Weights of a small transformer language model.
Architecture: LayerNorm before each block, learned positions, biases.
Training: a variant of Adam for these matrices, 333M tokens.
Each number is 500 + 40 x the weight over its row's rms, rounded and kept within 0 to 999. Layers, rows and columns count from 0. Numbers have three digits each. The size before them is the row's rms in percent of the matrix's.

# down: layer 6 MLP down (transposed), 1536x256, rms 0.0429, rows 1136-1235, columns 64-127
# up: layer 6 MLP up, 1536x256, rms 0.0553, rows 1137-1236, columns 64-127
down1136 102:419460507501524520545498439501537448424491516463565501448544586443536557561516493455498504505506497479455459500456515447505475460501561520522493516445514489512471448470451466590543464521460446
up1137 101:431444466463494414512572532473582453520455495422479494491495455467542503541481525575488519444499553485613514477525491523527554502539471441473498524517527488492517540567440504509509531496497501
down1137 103:505447532544472530529439513596529494513468459518456522504542543497444533534493473485456578510498424516593437474505528522462436474496514490524509478539524479469429430420490496553437429534466469
up1138 098:514515493489547493483505533517526438605517467497588485454495489485522554559494560431532503453453463467540537490475547507544473509469504549597469536529550515473581431510540465536473451464511523
down1138 099:493492531464448475505604451455507517533437526506454576514464509467483555551528553562495461454482493572487467504567463496510516492460471497528537478531507417483435395454438520530521415498452534
up1139 103:474449484450479445467527452521554518472444519535524479515566565506520480508472486413479465477557509524505515465539449583515489546421532461530517594468523468519497543496513564492466475448486489
down1139 107:532560516509512460516561440457500408455580460479476492521519530560491559454528521494549549568504486447515469522492534425474503445574474445500472474487433427462467538554468509582595431543482486
up1140 102:448499495508531514524459470530481470537519456480560529472487470470531515522498470555500481500545530518616519485503513505540492499560460595550600484504567479496504551540439529462526432521466453
down1140 102:513494495485531556490575553519469525488481495491481441553487517445454498498574533508461512482500521505480528403531462534433461492458542480480451572393423529534518414531503545491562493477563451
up1141 101:505414500494546439562502516533541526466516512485517519496521464486509472489458437466471467430495506488481490500547496554507403481526463515541554463502553573439503525510472504563485497399555525
down1141 104:492535502502505460574522453441525519487547494500513475477439509494507546505453523443498509546510526515438436542456501523522545463487506560501465513568472511394476503506512554544502493495468545
up1142 099:442526542535563522471511480492579539511393550515501474537531460505494505415520471492538602483498471475567489479532446498525530432491547519482482487528467508433496458516474462529478439469490512
down1142 099:585491459524567538537555503522456499574464434453481541588450431480541563562499511525500476473484513450501456503540469540503546476583472465547505515531503517388571498581438511461528522439494483
up1143 108:468508440438493540533499527518529505456547447525468508482560467478534596555471492395455524549488528461509440559596470519509486522476480460470455536529590540455524445485495526509512514510561539
down1143 105:493523539539521536477396471496565478570491535527531529539487511515476482594546477455519501497488528443506490449538507536542489517510480521514543493456436483528488541519475490529571399494509442
up1144 100:527425469494550466515557494479489494439473475486477494560538481614557498471452548527502501539481503497471480489457507524476539618486535431582477467546534472498462461488474522472482493524450529
down1144 099:489561537508527467500519505488430515444406515443532485508528458445437527462520478573470543454509512481508493442505448444533470517487548447455461540487488505502542471511437554507521483557488436
up1145 101:481464477425488458460610513526544496536517496538576504508443510531505498526505523483472528515442509491508553496486489587527498490514558426480476494568490520475483517573496484510492506601521547
down1145 096:569449451458506424458563497484479511524486534531565486436601494480445522449514514497502530455456496466450539525488473567456433463473485419492539445530443494467472481460509469554494541500528449
up1146 105:494503477494455505484534516532587533486552441509548478474498539473531475520449570587540512532475496518554522556530496520494482473534480457495523485545437499497507498498509545493501493422463549
down1146 100:516534595544528496491497515477543429432507481473509533472500542494535520482559442436517511457487479575576511534488492538508485487522481470437465480516570523534528569470528505440494471566503555
up1147 101:458537498499544478494539550468543509496462541499496463501530507543540505575441508567557516451493559483509517465514497482484488461467484494455541479501573477475537494515492470498565518456443499
down1147 097:548533461479488570485370514500459509453522521508539619484493489448501447494530475480548454510501526528535480426461540544525508556467496514528542560551549455470546483516541569509488413452540490
up1148 092:424480480345505477493510503493558539546510470459511509457536500527530566503465496506542523489567499528449497514529476538471438481504532554494497480522512462467542490506523489441467465461443466
down1148 090:591409500529500492494485463428464502511485464488500463511536499568444505582518534481490466484506450568496483521478474538464529456479523481466507469510493514526431496515509531544496568518504490
up1149 100:459548534497527559491560457479504464517503563521506465491436500450550514456472509461503466575558495526593582455547449458485471515521507517490463427452490408519500527527553396572445436499499414
down1149 093:451504405516429412481503533498426414520540493512464531501509525478499442434539538512527523549503503451499503527537506510499480555500455477488532525462542508480446462463529453512520565496475504
up1150 098:487492519474523505492529515529576469474559533484484506540433523564492501471449555540588457476411595485521473429477445436533508593522514476521450463473511508456469505501537476421461447501476456
down1150 098:489508498490410517490484568522450500550456556509547475554431498476412503450463524471529502489422480434486539472550491465547547539478468471482507439566480525592500539373523547455494568504477418
up1151 098:534488487476471472501495499403441537484515502462511492390515466477494565558481480466555504551545495501591494529423511527467561518504484440522506459517546482507479525541394511453497492536515528
down1151 099:407453507519563483478386523497462490569502493495511584570546562480489472507475433455472517464498494503516454518534423406485438450489404504462528591476444528494531484484544471553476501519475491
up1152 097:503549518488515457491521418537519472552481521508551462465561499517552534473487576541514519527490549514519537527515449505504528473516503462550539558486554550490509443512513449501509505478472478
down1152 097:466446588453391485488522476459535455474545532497576564467436603482479430451490504482401546470521522541504492519519527483565457513531549456559475444425525539491496496444517518456486549436567516
up1153 095:485503527496533556504511459477543495491462509470533475523504447475564487519441461438494469500503471454506545502514544490485474473507518526485515454497504486523470548523555471493475418530513485
down1153 097:485507522415531436527480474473494496516510440494440468494524503504443500481509444587483508429509486581502464521483385492482539532522529535521476485542506596521522553523514534537487494498499498
up1154 100:509510523479476422500524515480414520421470560445457426494411432457452520537444497561447478545551512457444459512570504608500508524555483543440512515545515505468516514503465515504531500493458561
down1154 100:575507465482512523519537496577525390499529466507473544560577516407465504497506449441455471458433515536571474462464446489503471410536529469490484481526560480431447489491495448484467484470538465
up1155 097:469474466500453474516475430450457528442548505542547440519481537544554552580497473506487515453515496509506460488589431494560501459545573458531580486515533507495506450484508533495477489585517497
down1155 097:436500514465509544590525461514543490450461487527492447485503536452603539498447462483537470578497531496476414542515491511478502511516443502507495551515503532518482515507495575496568432519550524
up1156 101:463539534488444536560493470570508514530534486492481507506489519467475475499453434479531453504559509490460529440448474572606564436561500411465570528509527477452489453552481550503534487458467467
down1156 100:598487510483549483447496518436433562474447491584498517492520497587546538525492511558434495509521473536477468478528503497504498527481526598467538503464498511607498457460521440550466548490480451
up1157 095:515404499539539542531505534436568537576489536519517433513491440465552481563544467496541502555506473484505501458500514443518493472492483534492561501579484465528428501505546499586571455581443484
down1157 095:502561528480507436504521486505443531438527466474549513457506588539494505520519538510536509469448487449497559448602489453506523500437398474430500503445459465456448574494486484522455544442533438
up1158 102:525478532521541458543513489463427553503590530471458450499477484509549532518494464435549529598478533504446536428527550456532502535450513502522579489497551534470517525513468524509507486475536507
down1158 101:516573507519450517530640466485575487476489443465573504497488438492492544503513527493459485469480574471574516497465494539478514506423573480493543497459462516525486506484507567546548512462479492
up1159 099:553485551459483521484495482509439441507513527497455509519445547555536492499495488484469510612538516499483567496544386529539498516432530539503515496505455469520496514538487503486498416489470582
down1159 103:495539508503533504451467486517523470477464540439522563463567445518528486486427487452444523506566529480540507578534520522491494541477513510528472492499454571468513497490500539528514468445481472
up1160 102:535448474509505566511492481495521486515514527538524488538549521468626452492503510496550561573490522456416553546556499489525568530489533436602594480462436518448559471508594470486476543446529480
down1160 105:456514606479475564597547598521477528506522503545522506460460472507508479539543512496481430456536531457525492545548490414423477495450502534501518565541512509481479509487535435475498518441477482
up1161 096:548546470477559450529529456470540504560477404489456431455466523463451584534492519522567463525518529487425513520519479465550429497415557510491528442506532463521511507514497448487449483555554513
down1161 095:490465566472456544477507518480445583518481500364480502468530555458492457524510576566502515466526547560584497412498515571450603476531502491475531501521496419442502518559425545531504529513535529
up1162 096:445497523468426425502484486475502488519521532514430476456399431521566515564496525549485562533428483477545545480462564540534527500485603480433515466545463420464476523514517494489485423517533532
down1162 102:544566489451577585444563480547542543475498501457530500495528484456440489553534403539577496488491487566557503475492531503503548533497456454489446454554484465452415581461493476554504496522517530
up1163 100:552435480475458490476517547543472488459460573508521565444499454448574520478449499518499510491543527509499455504524523492521540512445471522540540484507592501434565500532519483525559542393463503
down1163 100:493487481552475562535507527467547509484549526579501493533470515419591482502500508539513551507499535438520481464492520508426459543526481549460437497498490459553481470522409495555523533500492528
up1164 098:512421492466484503484460497425526480471479499527482487500453503400465517530511428492492501508487511485518564544445513469538583525493451400534455469494488479453490459508539502493446470477471534
down1164 097:530552501514476484461475472552496502515497469538539585498537440503549531488431490529551475407460538432460541523533527570530440467544528544531552512505528490473501544428462526469428569501507425
up1165 103:486544493562461462557499412494453497525566474528471451472464468535507556539421443493583500496508528476464492469457442529503493545514525491427533436455522415562523490517582522397479497562533438
down1165 106:514437534517524538522504484564470580486476499500502530498564493439492505569467492503533511490538461490528492562443509495479540466517493474534492512500488509446510462477445462581517505485486540
up1166 091:485537453461543428541506589545541495437477539567473489497426455505565458552555485463496563539505478503576481515496470517538516506559460551480477472446477466506528454482510469431535512585491532
down1166 094:433456549585488514481533461519433566547497504521458524483473472504562550477476470520477497504505440480437591517535555554558521489594534518462510462523540564587441507432509416503452470456497521
up1167 096:486506486534453525546519557501477452511442504573564508535517431532490521538499478514584534499499530482499516470509513540526457457496503486596511496591543478510432492536549467467469457466487451
down1167 094:572526474494546507552506545494507483481503510490473511476491554421482454559523459477428529487469544493520543448513493451446523587529532473461467527436549452494425424481564537448462548459571473
up1168 100:452517496512500444582598496486537460466533495532479498497463540443480509492510527436495521546490476565425518498528484433502564497527506406486512500556482419466573489547509463482469562478459477
down1168 105:511503413427453518451484517413444569548539529491489533543496541499407502500505478463538544504536486518482553491491519510520559554508546543433523462487501434478542492394546542481466512543495519
up1169 098:533519502434455531575570419459545447494488510557526459507519451447478542529500452468545497504507546457481488445556464622488535535447587546438515450443546504492500523541473501468491460513558510
down1169 098:459501480535546465472505486495465515503411461426448569530482476546560473528425474465476584505502541522499491568485509508519580518561461465556494488458528505459483657445453497487607564499539508
up1170 100:531509490504524539556484515434513482473524465489475503529534483510504624468476509549553526577433505515522541563561528435600489481495487520481500457499588526432528450537490462519508577496524447
down1170 106:501446556508436535513544504510459503460474457508463464422511516486522484516550580540569513441504477574526473458509605463455500493528470466502478492495559466470487507446508454573422494507443473
up1171 100:496560489450512427466591407549538475464514567447482476487480510489453493500476536522407514451493517440513480561558499432459468485478504516533584492499501540504526426515444549500531483459438474
down1171 097:513493457503520527439490419529514575559526490468458518496447466447518492488465539431517424518500449464514494470544498485474464568492504505513541525512494470533456515490473506526477524495512531
up1172 089:553526552484489505525567545513570492456541504450530516526457512454486524524463484493495494561446452457522481533550521484509516509543465481439498544484501511557462490517437592516531477544417470
down1172 086:516527455490502557404528530450526531546508459486554520549510533502497480483604460479467516474478487565493448473449506509540457464518462519455503479508519491450500499389495530467522467446486457
up1173 102:470482445485514495543467445485488515478497502462525527520452388503479480511451522471493483513461537482474555534484509487473411481521586467517558553529518483462517424483454531474466577458494493
down1173 105:477579495609513482560478471453531555488455513499454471518499507478438488479493547532566464528514492484446574468476503482482506484519529494517498499504482469587477573545496521522546556488575496
up1174 096:504480522467533395485502486525486566517534527501501481503550413473552558583453456568554454542439521538525540498474517480575511525496428423493455496422529536461492495529522584464534474573486488
down1174 096:374495546508416509467495489436521470426478488461541543536451466502464501483591500494465538531482509523542496462593481505535501485495518521539519561501508454525507432489493528479543529477522450
up1175 101:509529572483533529557451537493478428543449478524516461490499485526583507494552431446486507445480544475548529486474473528505440452457565509577493529484530479489518483495473529493530491510578430
down1175 096:518401498493473511438524498511488468441505520484498508541441576534530498527546539495450501520454493503545484448464460495450581486461503421393446478499550498506457496548482490556520457451434520
up1176 100:569521470526507522563498448552570525474509481455464444537504460543533557520567462432534446522482568492538470449568571492523443509491470410469522484464465537465585467507431461554507404551487503
down1176 100:494464568521453463554535511492525562551475426462536630541574553455425468430512540497451472521515501493509524536439499452514480494559537454493481494508496500433464505481523583482542596435471501
up1177 101:457488458448510486448511448588520524538450480495447425476462513479546498514441583475518478470519473487476536518517433489517479492574465490553480479561449449574502510539527516543504528474507517
down1177 099:525563413499544534567443495425531518434525517465452508525469533547504496516426493481496489526602514498487511469509524487501510487496444547511522543481500460493462503481472462387536492462472524
up1178 098:548496454553544472548503500491519413463522493505563490464528590513496501499493470499547525506454490506503475498420458502564540548464453495543471462510604497502539514532531441431383518512566512
down1178 101:552471514342533517443487450472415522486457511476529524499553524478484430523559451601491461441449494491573546492459485533463492527545527471489470511524535532556481533431546456479450537444461543
up1179 104:480527577568520517503517543472564505481551488514472429549513443504495548506502501533515447502426482465483488531493500520527493503576504506463508467513546493474451498482522541567500500502456434
down1179 101:504512518457484519484578466494559540453442483576613455529414526512500481527473446568496380500480487476462466518488478508522487522480483564493505475517483564520549473447517564548515501492531457
up1180 106:440493503484468534578562559465614455504480589545525479412518474514481616494348484489521532503535461475460543546589469468519447496481491508483493510485485476478519487567474539479494602534517559
down1180 108:461500546452475459511527484451463475518461498483539447501522525431460444557516512494434510495567542513631504528441539493499511483549505562537473518515532472479542472472575486491481517491418474
up1181 099:518557486494491415533513468477472516503514502513515556483565523520488595484465472544510542562565511518523478457525544486516487433469456523551522480525573482482480518511497488553525494483523465
down1181 102:473480445365485537596507481539531553446542487470522515515488477541524485564479600583520473536501518434538573529505518493508546503492527547435555534447446527512492485504465521509542517455464538
up1182 105:496462506515465514399535462548464524541526537432508542496559550583545486440511453557485456460537528486564546475569488540520532447483508492493496515545541485481544443524505563435434388485525467
down1182 106:504441567583528455499552489493489517541553514454450502489490524533480532486535537516479520456580455425481466459510467557500435404463591551475520467528522466520501498480472504509485520602485517
up1183 098:450499474489545512557513476502463481454522505471544542488370490479511438478508391452519550488444463461511504502532507437508569557503556551516480531595495448508547477543491498487515524504576489
down1183 096:426500483497452491528499523535497485553497464571450417484537544514425525502492510463501580507518550469593507540463478512531511438453496435520521520389516480473455464404565536465446464517513515
up1184 096:481517479430502517452541441523470432441551481496551515502499436537544524466467539559433462541547538535460500465582383551582555527415391535465553545500525536526538489527522427537485497541535541
down1184 101:510522509503534490511513456516437524498486567527467473491562420456499554476507507463468468480504489570449448538562529533504472514476555577478423472461517570538463442448553512524473505571416516
up1185 094:519498496519453536541504440433480495478455444524557480459494531531467471489490422565518441543519510524515563488563525577510520502495539536545468519455529485457521516489555576401451482495524499
down1185 094:454449549454464504524596456547494461519434526476502438427478462595529517520454511446473502554497627481472539510491468461509453542597493474469512566493445528546517472518505452510455535516504551
up1186 101:510546493499522495418569439541438464520485552555434459480473497553539577538501482554466519509493494445538446509498503483485588546421495518561578497475512507477490530527538534590501450447481479
down1186 101:549455563542453501467507516554478536397480525498566500512534482545554499551530457497481460479531446534498513494446493486562469584563499464527479454508526479506459466450507471518486552547397486
up1187 099:475615480526432515551515415486564509481466487498587470560535405469542496474454506479576487495470538493592502511468463443526512520544580552519478492450504502517507520553519526468498500465485468
down1187 101:475484553510503497489519513554526554447529528489535518510532495481536519526472424566538520545461453581467436523528536457484466503533494468469520510493536525514441508519481501548499499557458474
up1188 096:527501481544513440489514482562559444518543469511503431561476487437423535480464547507498463485519523503468526503486511504564519515541499530534487444517496497516474561537373496525454497535530466
down1188 090:467506508531425482484595496454463525524505435476501488492533469464472470454513577538533508456510495460537568505421461526495458502522585503553476517464502432423493581501448514524488456535452488
up1189 101:477569450423481519463470532521505420516524425578520474538432507474522538478511404566494464495510450452537506482529483566526534521495491472533486437575546498534472451537525513498506427512507485
down1189 102:554519518462414447449418535507497428448507501475524479552524426433538470487492435579515534480437523539545404515474501507480432485530491510471491531493464485446470606525518431484470482499491480
up1190 097:493485461471402415486471620546497467534563540531470451551503526570543466562445493483512523539590507534523528471580486548566499484447564487473514473594470527489534559511573487539453505490514512
down1190 097:512481568460488554466484544487485474507485432450491501538483495536519445508561514528543585514570434489470466461490487478512538512492519499512555496414467499586509535454488543565538486512507497
up1191 105:523536413490473565459522516549595419512544521510429469538443520488494466613522470486551574550463425496549536479526518546518509561516500497526503514557469533511477587521501486520440512502513524
down1191 106:560498486521491535492500468527481433417540557439503479572484486524505496525561562472482548528506530511500580462505473455525478451439477515483514421521478538566507507486496527479495438487508473
up1192 107:490525490401545451503595478447539524451588479434476434465481488555552539545532430568517506576427500462484523536508502497496518574440510504523428529505435561482503515465462530431502536472455521
down1192 106:482497477454539468455538476530489503542527575501492446483478494614523494542471488515535530531549601534481506625465541456571452505513487469520508512456483494480468547499596451500504455481501574
up1193 094:492515431512528489524501460503482384447500535592529504520456494559443475550504489458503456520510494419518539529437505509480510524515509431499534516504500433450578565520478411504576451489482508
down1193 091:539501507558518486515351472542595508510559543497508541451507484546490509490514562425523549522482491478527532473523538450444409589412476472485473439544509442562465574503547469524508461471492477
up1194 102:497519513476478483601563445488563454504488525536549472459517512508501529407414518569442528506508494490460484450550419495564490600440529496562469450487542520536566431470517521511492474468485568
down1194 100:479436500494445492538479490463508473509546487558456444487503444453538559516464395483578527471498490490442512470428551463497470484513528501560563508494496530427407519477426511574528466483526544
up1195 096:407600547536486474526512504454615571466531551443456505454527538514462444526455522496442473523418537521458491548535439532493528477458489456450466516532544472514468485528445539522485465496437510
down1195 097:530469522487518483420481511448502417500577526564480451549486521498565536427522549439496494455499468553539476474469531503541481508513478472455501496464480485490466428455548502457494498534525502
up1196 112:463539535553489535490551436460475379488506476503534472477509507450558511479472509494432479536476505485475477447532475513593485491485493507490503538536522488529558535498475518503472477432494521
down1196 110:414449528516504446573571459456462488528495553454551485511483471585516472483441503482549518490534578461505444538516530495505462433402531522539500494606592553448450489579481514496524473483506493
up1197 105:439499457500456525526537445494532450441553465483449521412470501492501501463535526485540460540478593492510482501531431554491521546467516493540593497521508462498496498511485566502464430535508474
down1197 104:487566562476561536540477517453522564433483541479518483456561384490480518521523470546481518513434499533486490490555564553469445499540480584516421610490505549516456484540452505554509510503431472
up1198 101:553466437470494478517503468491452514534516476487481470429502399486473571459439514464500491517540490455513522483482510568500427550514532475510537540524513530484472443519494461541459492457467471
down1198 104:483506492465560512528505610494456443497506470510505528482491500516529506437458511492567493468505486504556478490475571516515517557446472516475504498419537527555421554426500532488450494579441423
up1199 091:527451444494456480538487463502518507456461478468619450495495429517555509515450436481503468525470540461542486464516504511589490483475511460551488491504602500475493530539485563506538490592485433
down1199 088:383432488488505544552525472541538488474507469414516466545596467484498439534492509481510557464524551465470520534560519498555517496530522578471500541509533439452515530523507496439505482488455492
up1200 102:452446554447535487558535434458562481570464420471471501545491458540475516541477505482496529490451510475459506609563469538495495523497474486472591583481547516407514440472503496492487480487434503
down1200 106:478567533493547503506498512471594521431608495502482567582465542492469532464501444515492537490463518459524490522448464577477511473495524468545512496455441494492452452488477497566535493458457507
up1201 080:459467516444519481494506537446494518429419595483485495514477493496532586565508488477539483483488518465505532488551484482446449498506458613498527533494489526522553578462429475505505457537450477
down1201 076:514445558526479473503554493506502504495531458527528499504576580542511498554537478524462491498541522533452494516452468523520571495487459374421495463486474505455497423411522538503524531573530532
up1202 094:465513480490523516509497467550565491536549476431481540489514535415562492463529492486498414493456512476559479484496492464614468478570511450565531482443505560438530486549545557488485472510539516
down1202 092:490506578543539471472495457479529530498506547441511483526522492545429436519422540559476523514540506549452437492512486532445431523468419527475457534490504449535477512448505489518537523449469557
up1203 102:410468498531542511526498545508421474520558478518510486490475466494502420517485471599521487535502559484570505441493492460601507508509472520486472516537557550500515545513494475461455488445479433
down1203 100:610453449426534565512517493501506511516488482494498452533458527525485496506499474446463511502497549577489492534487511526472444427463529492528557502522456373553529458449513540440488504492469527
up1204 103:471505545501451529500487521507500457547550489457519503532513411476474557552459528548587487540435480524585482459493549508527526540473545445520470412504466526487527513528513507440468517504543452
down1204 098:482482518473549544531508521437508479479497546462487506502490587491544539562503535404442405466521507531560412459539474577473480498439574536499485506511436507475505431517418512469539517501565477
up1205 104:496507494536458491520490496543505409476460493488569510498516518489528436562500522516544543486522501502448489486498455465529503516396444468480417452489516565500531490544532468505480475518538598
down1205 102:522522461479443525550547480526479460506530473499545513435488592606537466546505568406503446455497478512440485518505499524530480532420471480494423490512482450479561444452542472411488490493473545
up1206 099:438557447467519545482519554491546519479502532426566475522485497536479512522486527518538514483489473462466473487442455496534464461481465505454441499500499585446514510509452461496528436532456466
down1206 097:490478514507477553479503574515529504549457457494504495559479499468513529443464503524532490604481466535473506452583518524431447514379452455516528486505447485513500550471477474458508456470557458
up1207 096:587461524515455437555505515510383470455513507492489495393510475438430443528456508463522532553603485470479489487443460455523480509407514591450480396493562450500514542492519510445495512549531505
down1207 098:475488568494449457478522462502533484434507492591512556522504466501503527536482445454422510513472451423491434483501601466536509505500487480467516553513546519517502408532492526521493506487513466
up1208 105:516512469569527458549516495538514458460548542464551528508483541494489495516438520579482547537531554451584514476501544466497533528512499506523533526505509490467523514534531475599509467518498486
down1208 109:527464494522591446498490495483423457502458441522462550528571600478406490475528549470505472519408491525473485439469477479488482518497586509528522437522469386525495519398492455432446500515498480
up1209 099:469456447482542521528555564575494471499507521490528495458579534512590486554513467463567563509487446508542460515489453557540582438408556537597459426574542458534458529530535520528532521470441466
down1209 095:522541587562504490507529510473466555494541474406495561544493479550461556536564466499466498492431518448485479478464427480530472509473550445470509485396527531529531504495541473469555491525522529
up1210 098:494497477474445527499544480535481441540514545548485483487477500513495574500421534445532441578525510432480536547499481515494506510516464507496488560568424525523545492511518538465488540485446502
down1210 105:558499440549427514522437461439451576504501551489508439498499462437556480512424418533472454601583394464513498492515488529497495405449434583484513520471482543541544437529510468499521504453455486
up1211 105:440474528485528567591519442473553425534503474553549524518542512531467489463423493456543534502439525520496520501487432538530476492512576444582523523475540522485525523522554425452446537550443479
down1211 120:530507556430482536515472466460417504545475505432550532482527486559483507491526510542569478467559528590452524448415480475449572476514510581577482516570470494465492578469480513505425491446484604
up1212 101:468495474470425467494499459518539548521540505540522489500462509418476560451472488493523451534481550441557566537465477499517465432466587600523568475540537474532530458541477523437428482567500458
down1212 101:537570552550534478569441548481419491461490509505482495494513497485468473526534500536497526536568454540451512490519548499478487415538456447428520481481543551479524544509487490550476521452470487
up1213 099:450463501509563567480507516507512521471497470561530512459501437452558471493501453556554529531499525513481533489477412492525553520456467529454488502519540468471466539535438427449493465500523596
down1213 098:504528509513547532473533524542456396488524463465446466502524498415516470459456474469433474409518526477534493545505525504437432553511489504547480464547476512528522473486528529537475470506481456
up1214 098:520451431528536495497489481541583431535566478479504551524466463456484546544512433537542468440430469487472483432475487503509507530433544529530548486503482547563555442517541429465530500418460490
down1214 099:589522404514531508496524533510529587512531503491520556450537481485485530538519443506447519500459429503441512483521582537468451434539432477478485435509451529567490556519503570457484515496454417
up1215 106:519503485507544459494479568474508429488490529470574488500494503443459520500434534539556520575536520476540444464532523516492456501525490509492551489469546553541568414527524453527499454545509498
down1215 111:507462473453566524524582410578456505515473495539401479459479531486504505516486496462577538528532549517509465477377502477508561456465547561486621538541416514444541503432546461526559448518508497
up1216 106:501511517505462443530484517479427444522532538477514505470470437554528514502454510527485573564538566466461549585486431537480535519537483451493546526492590447508511511527441450468561503453564493
down1216 104:552491513538430523475524520499425464457458461436463505503575464485487506496476495476494521487473448537509473538496575598556468473420510495487506501485499497454519606550508526557463541545463484
up1217 104:536475478540505499501524557488444469530477472499549503493459541493461494466481512467511520504529544501541556546504502463510537510451494513432523477527547358543488425546449562567545486533587526
down1217 112:514531548472467475534580458455513574535555509495430596562482530541528480519559491554455523465548507487494512458475501534502521493463497479500520469495454480470456486455427579516453481464495483
up1218 100:470545479430517539532505501452475528501552497538449477489535501518472536524453440432463483475553549511481498503467454541499558421494515497553554477494582506509526511497546527511481460456483542
down1218 099:551420537536505522455438485465418542474538507492524511471483421535481465460531579526460519539510452525494538500555521472498493494558493500489522449567513523466489505431504418430564461492477524
up1219 107:478531486471467485490557456446483520441573471532501472465494410560499499489489570604450512496403521492548452474516456508525489583460446541571543490533490530515515526504417491569495492492474544
down1219 102:522505454492499512497618467555541509488459517512571473431527510514483533421505540497505548505501509594471550486555540538568556534492478465544489535538483552498552506574507505523537477515544467
up1220 100:526503536450496491470562491539504484522519536498485480512499420533535549484495467467587458480508590466506514511523485488498530590468543479486448467581437503550467510502490489454546500422512568
down1220 096:516438518485511507490410461563491564573489456528523396500485531525479533478469425491452517568541488467460457475452508517516518497457477478429470544498508590424520422500463501514462573538501367
up1221 100:477491545411543465533499455546484458521545545516493432491536522474459556515500469532518514513437489505447506463549509485560396534573545488527539468452540524488480498512526500570504500522577499
down1221 104:540473550539488579452509473583460489522438469487484526482513465586569512473537476541535490519552475478464473550489482527506498540440517476565509471498510504559502473451487458419440435506512558
up1222 103:554514452441535550502479525575541476468521541484538523503510460569495498551488500501510566495439551496540479508534515512565499536477460527529589569538435497508529545538485421590427501472530478
down1222 102:493469529465569481536480436527530537475545514458514533513446505417578535523518437504520471469528496502555468521489432519481443449526452458491455511476541495474548471551471497503557469524545462
up1223 103:468462423431538552464550453519471475540582509470563516471469448478488480486544449538579463519421511490499468507524521532493489505510515524451450524513478544529495501557432443569563555548491492
down1223 105:494573431427518478516421503480508509582508532558467524467558473459509536430452526487451541572433472466464460479511498418502507539462533504557474464514560537499456485428490560454400445515446505
up1224 094:512487459552499532473539548509499503443513509452551527552503455501490516509550484534518495539435503474475551583528431474491593519491554455529497439550466490527546528502546474462511509434486543
down1224 097:497564506450475490536542456509446522454500515488597534470569559442552571489525512437474515482475486481543511452380454512502549448441560487584547536539472470484515559450506463497469437458485549
up1225 095:486508514510541510502488520511544501522490479461481543473503452464524534478492497478498403552426529468540476576482466535549526455515510533523491471505501469527521419524549478467461501486466550
down1225 094:486452421421483438471438487529440569506471457430558518474511478414402511483560526486473471481532469464586461520557574513519516505472495523456497492394512465514471430496453552538513501427510527
up1226 104:499444474434481456412588498546513439549506485527555517460506534514512509573508550545520456487466505517509552525417467504501560482503486523482485514441540518566574544508432478466405425585446459
down1226 104:490468491517505467421527518578512528483458446512459538432541537470495505492590531414434466514484510561567537528510494477447465495516521511447538497534546416546587519391516512489465500476436520
up1227 096:528426468530499493493434615528517586498459507520569475430494459563540518507461492476514473527429528503432505480469450526599521472515497506519510508481583523496489489513488458521503532536545531
down1227 094:468474515498543522464307492535495554518503509581513533459507500572494458507482497518427493453545510528540451480536469564529477521558498487539477477504435523508444517512530563484424486476440541
up1228 085:515474482365543488457517438472577493420530489485534490506470535541565549473508512458595427541493468503536543493454498560514494531526426628488528464479469461494565550487472506578501543486558463
down1228 080:432533622501493502558504484467456494523450480514490545563427480502470490491464499526477464547583443529491461514466445550567539500436521476448513507450544597505516490525471515428529519502561522
up1229 094:484503451469490517460497473561526486447457540520511435454482510477465612552451489493530482529441523518557534505477510495539516441486430495546505476439446489489467472503472504457497511525434500
down1229 091:478508492562519496573491518449509525489485470545466485554508495531497472504524511495472475528589434502431392487545500538496535552573468472429542469521521560544520484511482516525544464482500523
up1230 093:521506475459443500463480510547489542531457538524479530442488466452549521524506517587499466468484513475495469479528528459535477495471497491473514470491550462535466494513460545505457536449468566
down1230 092:481498577527505487543542469472567515475488449498547530482516451534497489518509442454420492505497482460461528574433519520523506518444464521521502505488472572606509510477439470431545457582479434
up1231 100:508633471504558492484507479518511530423522487479493443505451426541376553536447519485468407469489482493478495483435517485566470486405536448466506565490523433436526514504436512504514510530591526
down1231 102:584556507537453484509514546537490484455551434508542418468487481527525488467625503531511475444515492456482551452484552456506472504555521551515495480511483569448462548494515519492437495466523445
up1232 102:568493558524512515507529474446569522469536470468469542505480464528519492481472458490570532511480507480492500554440449522483540498502538518532513548503590433500601529481456594538521458520486405
down1232 099:475530481488451520479508540563439484488495469400488444439461470515387472550511456551518598524517463496565497491521429486425555451532538472529425443589539519534528508495443448567491579537480512
up1233 107:454477545516491509572494509535505514496555486497435520494479531522571437437433440491482496483513588484549515504504466461529467458516491529502539506451526480543530525531498492465559417579525504
down1233 110:518492515497479550500535510481451533514469581492449539443543529456476470579544496503475493451474575509483506473434468477490466514525566535451425449508507565433506512448470556468528455510451467
up1234 100:427518486476514473486458479450565401513548487507508483486444475495473493493493504515519491526498514488443422556502489528491479535474450431546418543540500469491510481502511527439437483508523459
down1234 095:458518524540451525511336513487505484517500496465549531495396498462445446485482479558507448532485514510475443559496469458488530510474522454486500481475480496520512469445437497482538479551511561
up1235 099:482484513444463502511514434531471393527592496579496503490539471510497511532434540499520537496490489477477492487420540470462568427460503510521538446480516509495469525554520504556454460565520525
down1235 101:480485427491448562519481548544457528492497535436478558528468431489510553492433495486498520488466484521556467538523490471545561532545484445479477483426532494509479500379508471492545578499528476
up1236 101:449552467534441594586466479474493425492530590485451516433556485471515572524486507548535520537556503508507448541532488566531531503434521524437568447496531476525551418527446466510495517572477453